config.toml
rope_fraction = 1.0
parallel_block = false
beta1 = 0.95
final_lr_fraction = 0.0
Each number is 128 + 32 x the weight over the matrix's rms, rounded and kept within 0 to 255. Layers, rows and columns count from 0. Numbers have three digits each.

# down: layer 4 MLP down (transposed), 512x192, rms 0.143, rows 203-224, columns 96-191
# gate: layer 4 MLP gate, 512x192, rms 0.233, rows 204-224, columns 96-191
# up: layer 4 MLP up, 512x192, rms 0.239, rows 204-224, columns 96-191
down203:146135130115178117140151145106146142178124154114124123175108130114121173142192126063145115059207118161158079098112198106131109084117121128076134104162147132117115130102096112087183092134092099151160117088177113136128094160146082126146095141173077088112105135086125092160148140161183092080
gate204:166143114134118092099096167154165089156147135203163105087159112159107169144115132157139107117095145133155129178178148157128079113162126141149139138163065173173195133131110086149085131114132147147163115198156063188176125107152129109175180142104146131105111123165117113091126138174100096092
up204:202159109076111159134114118164129159071132156121124139150153117107111106171112159112154151182150107157159134152128149127050138074139123082116162138106119084136131153144114114113150087113116150083149116088115121091144173146129127129111175117142129137146150119118133100177133130120120151162
down204:101150159136110143094120149093119110096073065091090152081105070189145170166139145143094099080177148110092096108090147118161146138148069119170131099128083169148163167141117127065084111184159099113071130106152121143129109101080139117101175115135121188118102059129084133119149102172143118139
gate205:098076096160191117059122144115137114154138130101121096189125137117082103124167157081165164131122135164094107161109126140166081136102116120113093094123111128141123161126130075134096126089135176134093158124044195123136131140137082142118144133117069114136086099108076115111139136197118141151
up205:113128100146168144088128133141122115143139155125135149186088079136105107071176111178130132118138062119105139111179075170094130156033114125123155144147114065129102146151102157157141101148139115130148180116123080132093098133119134122051191135102165108142178096194082167157136127228126051080
down205:141107115133108184167179139161132163161098148120092105127133091196156141130108155096128172086102158095119126064123156145172134084078125105115131144103150122125167151102175104129165100074125124106089118093103161115208171130065059172095138107124108119151122129189114115114015106169145159096
gate206:103108102180213129146180134110112150151105167176126071107087140120114121088154050124136117160161112113096153126140098174095157136143110193113119135142153118171115152131177121154114111088144122204193098109094168151141125093113122086157131091129141159087106075151115135082167098128055086126
up206:141072118154141167138205110138149232104102112150044081108138138155132129103104135155116104151130111117157165099146168162085070179185083114135100100159122153137113120211133124150102169092158157114203142143149185139189134080126147121138077135129139119124104156126054155142156076063150187145
down206:122097134113158124165140197133078144204123142196081139130102168130165182091129181107115151098098132100119095136155152130123104105122131148160115075106099138165117083179157129109129170076076141119131121094116174153111166189148108105119146115186103100026076172143122134092166131096103168151
gate207:114145110102166132099130062129063120156143165087131105087170128133135094114139135097158161133144154155078101163113059073119097082129206149118206138145132154102140140130127138128138090128151119166091080114158148138120131148158107113131106188080094089107146118109082137146109125144096102118
up207:120117133174151134127100107138150117188169087143099108134120151076098129135079169156133111117181171090159109095092163149156115133199185117129158165153142070099155109143173131154101099106148151149097121091154118133084104135117107137129083145135092120120104124129119117112079095133154167058
down207:134119142120119169111181058104143088131154135143087052110172136165103103095129166120142107144114164154125111130082170218163166129130103086128128142154142151120145073152123160137113114125137125147125097118118125151090186112166113073093024196111100118126069090119124174181128155093147195153
gate208:177141162142156114105151094118180074112217133092135148127100110157132071155145121101125120163105148136136155149171134109102161150142146126125140152145165083144129143091098098176093145083115084172075092141179157114152097175140140146142084158096151145137146174158124093164120090113080116117
up208:129102094156118137164174132120152114148147151082105169112076153091106159099095146159068151097102097139160111157189151092145174136145112106083107134180124152129110096102102145183052093084147102106109079070086149122133132118160142167130132140143163144123142159163143127134088150119109114164
down208:124157096128109095192151090142144175121135125158110133084127130103153189186109160160173149119163159151151135133105154174124084037093105133125163107173132099121158149110146122139165136088143148101109053145068089143125123092115058126149140095117130049092105132108110140126158124096136141097
gate209:155057113116166119148139148143121164117158157096104136129154074166124086160122104105123187137165095118189136150124104156142126185205133133139145141166075113128156151119114176149134105112085148113078168123108121137112194169154157155120087140148074102119081150116087070188064121091213046109
up209:148138110093108152136148115142111158075103182105111130138120082170124127113140161205119163137130100177159173119090133197131196145132146148125113110176132143109119174176099131105114130118152090142090184115099152142076096122136156133113167085162144131081185080101183125151073162082136167121
down209:112130127143126123149086122109162106150117126093143143129139138073141092079148124206083157168175113145150130116092137142127136164114165129075118154177170066085116142193148185162171167144143113115123190192065159083133117120105165122105097074087120104107097129148181143120104096163115077118
gate210:145155129148121094135122137173102161166121146112106050086120051119132061106092133191124110176224113134091085146093048125121131138136127129163126119133114137139115179148052127178091117107128144110179159098113090141134168159110142120136168102134171101134130167160093118115139143092123155085
up210:157160055116143098125152100123141186084171107084138126133054120185145151147111134117081092114116122141121138088090046145125153084117071117115144163119149143095092203107122050130084192073101166111141120123138106076154154060122107150180167155098128157137152110130094163098137111113132145138
down210:170120101086048085144120139137126152096122085140152199110128151147122108131086116127167161152125083074091110131129039198123133149106158114052200141162106110064108149130129094142172127117134106144181108166106218161114099109067134183174108094143172110134132106140111156092109096165082105125
gate211:133115121089136087144119124114177153107049113111133148134162079115122088145181137112116128103138122166106132133179127178116165150102126089081170086134149119146088147116114111130083107137086150073102106133121160115116098079080132135152125159140181100180152109137128117124117086112105067128
up211:103183124115103120137123141123161129141127095174135107100111137116105125145108183155077071095159124121151057174113112169151141122071125077070161110149166189165118146148118101133158125125135076139057138142138101168112116141023073107142110158118138167113130131141072155113091107148120121095
down211:121047103071150110104098097157180131119170083205144179116208162145182137139117107099136099120127164130091098138170097159127118087173081152071060079143163161153063078153084129162139122138098110095101180177136098102142104117121036140124076151122124123136141141174125098115089117177130166055
gate212:159085141155163145153131108171143147116121125158086114167092117131078145145118158063123117114144086104166080136121152094109155152123155110169171057116075095153153062095103101101142126215127046084082134083156108159176106151117122113149087131149150111201050082149090119129140109119149170127
up212:179124136136115085148125089100130174098172155134146153115208159127132134164139101134156129113108156149127191147138095114128124083112132107126119134163144123118128146129171062107126150115187169099141094141124095133104119176171130117112113064071089135112146125058119148119127074125127116127
down212:102106099092076122155110128122182085136152142155101193142128174195141133165104154152092136145088149144061174151168169137129128186099136219108175131127119215126125084106131099106121097157140129182191108042114100099078106123100156160126132155104099118135151118089154108123160088115125138164
gate213:109186092158136072126157139102122189154153129127124207071141151138122137123116158148092079102172163130099111171168059115172143139157088134154156047124120130077128118092189116141106117108142167135112105131148112160119145101107148051138134086093109161119111150111110151194124110119133130137
up213:154057134074091089122091163068114178126128169124102143128066156154049138158166108131105163138130124194146092110111132140107136103193101029148136141219116098121129056136124141113155131178104177114207075154129192129121125110167128163157143066124114129094166089125117106129108146148173122162
down213:056124137180101126112111106144097072138046144123127170121118139123121132116168177176119135111156172083149091165132118146135131135145195118109112178154168073134108076115082097123201153134078101114084089156170146088161099148140083152136120093120137113136114170133118037116106130213132150108
gate214:170116092163117173155139149162164162107179146140126087142110124117096122188107104137117185145180096079060103184116071138128163143111149134197104101139103116150140060153076145127034088119089127081141106129077101125097140100173120127075153113142090123175158138065123144178121127179115150122
up214:127150125111139132139140107116100160114096073162096074168151109085113127070178080194131126126090148109123197092102087127109154145132142084117089064130100154085172167157067086133112077158142124143186112143151163142121149128104110122124118124114158118079138153128193161140108197109147081148
down214:104128108110142196112067073127198137181094126145073095142142080133074124110171161118121172137073142177175134155173061116102054123141094122132091158128034122136103105119078137133058133127152111067172139137160174099128165133096104081072165130169092068092106154096169084051176114123129110121
gate215:133129117189100054093183105157120127100140136198145140150132152077128142137146124122166113114151106114118200155102074098118118150090119195119109120105182146167085128085128145132128102107189129174078170137121066119117124136103114128145143078103074067106146145160173103165115084146193111149
up215:139144121070106116114146127095121140126093175123131092157119175167120091174123068093086127137094137169140100116161162130108106104101167113118155100139078193107152146103124119104172198079120126127111152198128119154180066114138096130120151161097145107126054116097111077114180135197087112094
down215:101102154158176151111120152137115127119105074146134080060116124160130139130142147086203144111092117132127100135158145136157103122105147174137171116148110161159139095130128110097067112126142089165129143113166092133109132115133105144090179132164129091139141157085153147127112125139106109140
gate216:131185122106066116146120157128121133139142076166132123112113194160112125120138197150174139116100106097118140165161123114166083095121119093106113113137090145105148191126141124156162155114159149113114125096160161198130105078108170105110160158123086081168081109102070069117193125123120192104
up216:159128123122102092116125131095137164156082099153111138135120084097137131111115093144178146156120212170141130146139140127110159119092138065141141137141118100097159106137141161140090099088128100187102129175189183106135123156183026106144113116122176180135150091215176144122151100137086083069
down216:100128110097146164074143109143109137144162117118064150053097069179147134101174120112137115101140212134117125115169091156087132136153088098166089113184080194132110151126086161091149138114102112136141124140092131129106130085173121165130205165133129105146156159120133150155173086160141160181
gate217:160071070145122128135139094114090173141102121162124186117179118109141152150151144130196158207121106176174085166111150144133101137109131093121052114146118148067171147190128133122113114107163076121113088158149142101146170060121173163154075048161152118118136171168071144138161173140134168130
up217:162133152113123153189185157077110121142149177118151150102087129079127200072141117007135153133141121113191124143056115126207149150109118047111141092130116073107155099147148126094160103123120118062100161090163112127168088160216131120166166144158153128118123125127122133086146176155112105087
down217:126117139141133163125109175137089045059203120123115190096093136092173152101161139072068150148142157133167108148091117153113146120058134113136116075107108093110142135092183134119159048188132048149145118092167126136136099106171149092102181159130119103120137114131137127098100149102136162155
gate218:127089102142125124191150164092122145080069197156135125153137132136121115125159121143150179120185156094076147177150125168142133162142102121104088158144110093125151116110125143125208180097153152128100119144089148109121117175152133089141060103135129179154175086132132106100148119123068071088
up218:172107136161137100140124110158114088084108203150122141126190141099151132158158158112084087148086116123125131086124149131118165119101137088106127143101153148219083154122093171146127155077144125168151064123120102134115155152074116189159122124153123140120138123070156157072114153124138153099
down218:128149106108126118112133150098138118124089141130103121159134133131108136153167026143151096151127174142173118122137152127169084161085137102073129081079162153117144107143116163140090116124133048126181126151146139155115114119157102117089238095136138071127097191124159146115130103166118150143
gate219:118099117157077138142178154169141115090127199081080110121096060137105094131146083235132119126104176133121151150178071147113175125110186115084158096117085123123040127101083116130105141129161148119124129087107098093144106140126141103190131139099103181053150092151097127129109091187159147167
up219:152102131129136126174097093114146151113141160106087142182156131142160130088143103135088108119125139089067088100111093131112127155142128139169106179136096132165133093155060173149167090141064087102119092114140147039159108133137106070147102135129201128152142130169105186151164167151088130141
down219:126071148096080150147113166093125177167132113122140141109157099134137126139187148137084140139120146081140119171088090114082149071152110193141154159166102100152155120119159116066089133142151148132147063122114143050119110081072136111149104065136104158057118104140075144105114156125115105158
gate220:149152143116072067117152129165097093136146125155143111180115144130124086182160109087150111098065101112127080176082150120104160165122104133107167117143149132096112161139190099133132102138121069080169082126120125135151111150108076138153085181071166137136101117129115158080103139141123151164
up220:159126114112124119037131194096153162135093033146183125125146134129158128172122121103104115108179138158176168145125121085086123074102129108199120089147137138191130094131167129112094148072145136091143086097133141097128121108138096087150115140093090124178160086083108161081083130089141112134
down220:108179155094111117063181136101155109119157107138178146114107114083178130220114138106081159117132112134139115117133096096065115138115154171070138084125149053159136076105137160144134153112102097136159140149097100151062060096085137153122131161125127208124104185092085109100122079191145096097
gate221:150146124148156153111112189136193117123079086141137149131089171154097160114171123128201097102185108218123118093148110108155121128078133161088153162155153132053100142176102161135099144100162150099148049111124115085082107169140125120178128100156116124097061168112149115152176072166146169130
up221:111116128099046155139083055159168145081123110153112092125063160140084094090153119124168119178089167143146123099130175096150114109140154137142182098160133170112122134153157112149055132121141165116168184123184157123088130154146157141137112109149095150092129156158132134185210181108144116162
down221:146172169192121180121150114124121144043126093099118135123099103139129152103142103093074135057139138157133172176065162123088099124087179149106145124122100093174120172122106138180144104127108134126143123117122154161128128126131109138152127069113076077084159148102140181059151093114100137061
gate222:138125118110144110101130127096125157123145083213186045155113162087159104137138105151147127133107162152149128096120157125130122144128103096127120132146123106117166162187108051113084136093064112069087084139099069117134122219117147128097109134141122120138146128146132150137095130082173117109
up222:078130171117191179171110153168133139159171120116128126161095123153126135115126116139133117061134090087151100113099131114134099144094176094163087146150096088102217122125116099153122168138172126125164114147164201112166151110138101094177156078068134136158122133049123084128129136136122131093
down222:171094065137121180200128168136105161102175184161167146085216075095169141122107050154124158111139066164147110124159113133114122171106170120101125069143083223143171122119093079124069127075157105164168075129155156151147178124129132123164098124125177154113117082140070089096108189137150131105
gate223:137163098190094126116134101128151168143077094128104133080075092142103101144120113063079197143183119116150115128138119121078109143111140154122187113112127115123114170063122120113166155134155131091162084087114130100143127151132101149125168116090158171181086138112104096113139149098114168098
up223:156082147087073110118136126101137135150125145107111118144109123156141133054115090101089095158141075103128123145131122132116149099139123169056135132156069087123114202146122143082092063073148183128135121130168085094182148137154182140179146106072157175138172104105111070142133137106083154121
down223:187104103081099148102174074066128145133098115143071121157104130105149146134142135080185148065106118154113132163152093129155132135181143091118125137117119117104099142132127121089167125102145143136124149113135167056101058094103175100147106133127114122117106122123105145090195165126077047140
gate224:088088147196145145053147122136179137111110133139117105168116145134161146079137134123118140092125139135098116106118135139148137078130108195122129111107168110152141115136194173173113140118130150155180163116201079100144128093128125112143136147122142138129170187143124140118106144142111082160
up224:107142103120113096114088164120135138146145146122114131077144111137115182155108079162109127184177097189150162139121179200127148124095172089146141117129142138091132084122084108164108151154088152113125123140146136068098142160143097156107087137075118142189112096162111132099168137123134097127
down224:135128061166153089112129162089119140103136112180110121096154152118099167080101121198144100102134128121164142171087092114151150174109143127150195136124111148124119086122129093096146084148188084109100058172106109089155202100164136150132136149165147144125099071131174130185178084040141166116